Part of a small language model's weights.
Training: a variant of Adam for these matrices, 1379M tokens.
Each number is 200 + 40 x the weight over its row's rms, rounded and kept within 0 to 999. Layers, rows and columns count from 0. The size before them is the row's rms in percent of the matrix's.

# layer 3 attention value, 832x832, rms 0.02, rows 719-725, columns 624-727
101,279,242,190,175,148,238,234,212,252,179,124,210,249,201,246,226,220,197,193,173,222,175,208,156,228,203,218,149,135,160,222,243,198,172,178,169,127,242,245,149,109,194,186,179,157,161,229,234,126,154,259,185,243,182,161,190,225,232,263,112,140,236,255,187,188,240,222,204,230,151,247,209,202,168,235,229,162,202,266,134,123,183,123,180,172,158,199,202,116,177,181,239,169,237,237,191,236,265,158,199,229,204,165,194
102,153,203,245,259,152,187,250,190,185,227,153,171,229,183,257,183,195,195,236,176,180,201,248,176,189,204,202,197,155,251,227,165,209,234,202,189,203,156,174,180,250,215,160,182,177,180,175,202,129,198,191,165,268,260,176,256,190,189,216,186,178,310,267,198,212,238,220,175,272,198,230,206,233,240,174,188,180,203,257,186,144,230,192,190,184,156,165,262,148,110,170,222,176,237,115,150,120,181,140,170,211,209,229,181
103,230,204,227,144,220,205,217,200,179,140,133,194,216,168,172,253,151,157,166,197,170,230,194,231,208,179,172,174,161,195,205,181,275,255,219,160,243,161,219,254,267,189,156,191,219,191,177,205,182,252,238,190,250,86,175,181,200,203,177,262,211,309,207,170,200,190,159,204,316,182,211,154,209,270,235,215,131,202,182,234,203,284,181,266,218,245,211,148,147,184,161,228,164,205,179,254,232,180,160,236,179,173,188,223
104,172,190,218,193,196,182,256,164,187,244,131,196,177,231,258,167,242,184,169,234,149,218,222,135,169,131,170,257,212,154,164,206,207,163,248,133,253,181,235,164,205,239,208,151,193,230,235,253,226,221,161,170,262,168,217,182,148,262,248,164,223,189,168,150,284,245,183,148,185,188,270,231,221,182,124,170,157,180,150,278,174,162,186,222,182,274,208,74,208,139,134,161,175,203,154,227,136,128,237,175,238,199,183,195
103,161,230,152,211,221,195,201,247,206,258,241,156,143,206,271,224,238,243,198,221,226,179,183,179,155,156,180,160,182,247,189,244,153,150,166,192,243,244,203,165,193,208,231,145,210,263,213,160,134,212,239,160,207,221,188,216,258,234,276,155,266,259,274,204,261,254,215,176,144,276,156,225,159,249,247,161,206,196,226,247,193,195,184,217,185,209,178,155,221,170,161,202,197,131,139,219,213,202,180,211,137,230,149,222
105,179,167,239,107,155,220,182,237,274,228,166,199,188,244,227,216,222,230,200,182,135,236,264,163,195,194,196,142,248,211,283,155,227,120,201,216,214,196,278,179,216,121,215,181,216,179,145,240,197,277,234,193,162,265,164,177,158,195,227,155,212,141,215,188,185,198,134,190,164,177,169,178,181,204,251,156,136,230,146,189,171,151,214,271,160,238,218,239,126,200,284,294,286,161,139,199,251,237,241,253,184,137,148,219
114,263,174,191,147,209,222,177,265,230,146,209,231,187,122,177,263,247,201,195,182,187,247,220,204,169,210,209,161,232,208,174,173,207,203,210,212,147,186,197,208,174,216,184,250,185,198,240,247,98,192,199,267,206,215,220,206,211,142,186,211,228,135,188,232,264,205,238,206,193,200,158,156,231,175,224,172,113,250,258,247,199,268,204,163,263,177,171,242,243,144,208,190,184,260,169,142,196,169,256,237,226,197,170,236
# layer 3 attention output (transposed), 832x832, rms 0.0153, rows 719-724, columns 624-727
099,259,208,101,162,234,240,208,239,240,166,205,254,246,214,305,174,228,239,191,260,176,291,224,186,239,220,239,206,89,191,192,245,250,211,175,221,188,95,209,221,223,259,225,201,207,120,220,299,186,215,187,220,163,262,177,233,184,159,174,165,165,180,246,172,151,226,144,219,217,164,191,163,223,181,218,235,239,194,133,125,205,192,135,143,164,165,169,130,217,163,219,185,196,212,243,231,241,181,207,195,178,172,274,193
101,230,168,163,178,224,196,208,227,200,195,210,181,201,155,206,207,197,191,185,171,214,219,200,200,171,181,214,213,159,205,250,228,174,248,219,219,149,221,172,211,182,195,237,210,235,189,233,175,174,148,195,203,170,159,137,180,218,172,187,161,181,266,233,200,141,252,235,191,239,184,186,192,202,233,197,232,208,193,226,220,161,171,172,154,229,159,104,199,154,145,246,173,223,210,190,241,171,252,210,202,260,251,149,195
104,178,215,158,130,142,204,194,193,227,178,182,194,236,216,189,226,182,230,166,264,217,240,300,178,223,152,251,253,141,247,187,249,149,284,214,70,225,200,180,199,246,195,132,163,222,189,217,214,252,226,188,156,169,218,194,181,171,133,242,159,282,131,189,217,133,195,170,174,186,169,194,194,246,279,201,210,171,179,168,209,151,234,240,246,204,133,232,146,179,183,141,132,126,163,200,220,195,143,190,220,178,192,244,144
104,192,176,187,241,285,255,196,248,114,213,181,231,174,208,221,196,200,196,188,204,221,156,244,212,236,139,199,214,184,146,212,206,171,257,172,165,234,134,192,248,252,184,196,215,236,191,236,243,148,192,221,262,198,186,247,165,186,211,253,225,225,209,160,139,196,213,268,164,202,244,217,211,160,190,206,222,136,271,214,203,188,285,164,162,204,154,165,203,190,241,229,142,205,243,211,160,200,222,173,143,207,152,226,228
103,207,151,163,247,173,221,220,260,190,178,182,189,205,269,225,193,237,269,223,205,208,232,206,209,249,123,276,218,222,184,209,198,169,142,216,214,187,250,204,219,269,195,192,210,199,257,163,156,120,211,228,227,216,248,215,249,215,172,208,187,203,252,164,187,194,203,216,182,160,223,162,246,198,218,162,267,243,199,211,196,257,225,148,203,262,201,221,201,216,214,195,177,209,158,223,150,184,182,266,223,175,170,288,191
099,218,263,203,127,160,246,177,170,228,168,173,192,182,207,214,207,174,139,208,240,235,240,211,162,228,180,223,209,249,186,258,202,167,212,233,159,150,208,261,204,244,207,312,214,127,211,214,256,170,175,156,138,228,198,173,238,168,222,128,137,204,218,173,171,148,178,288,174,158,179,150,219,217,202,233,204,269,228,213,216,209,251,205,233,236,196,301,166,192,172,232,278,228,203,229,235,244,285,266,141,231,217,198,195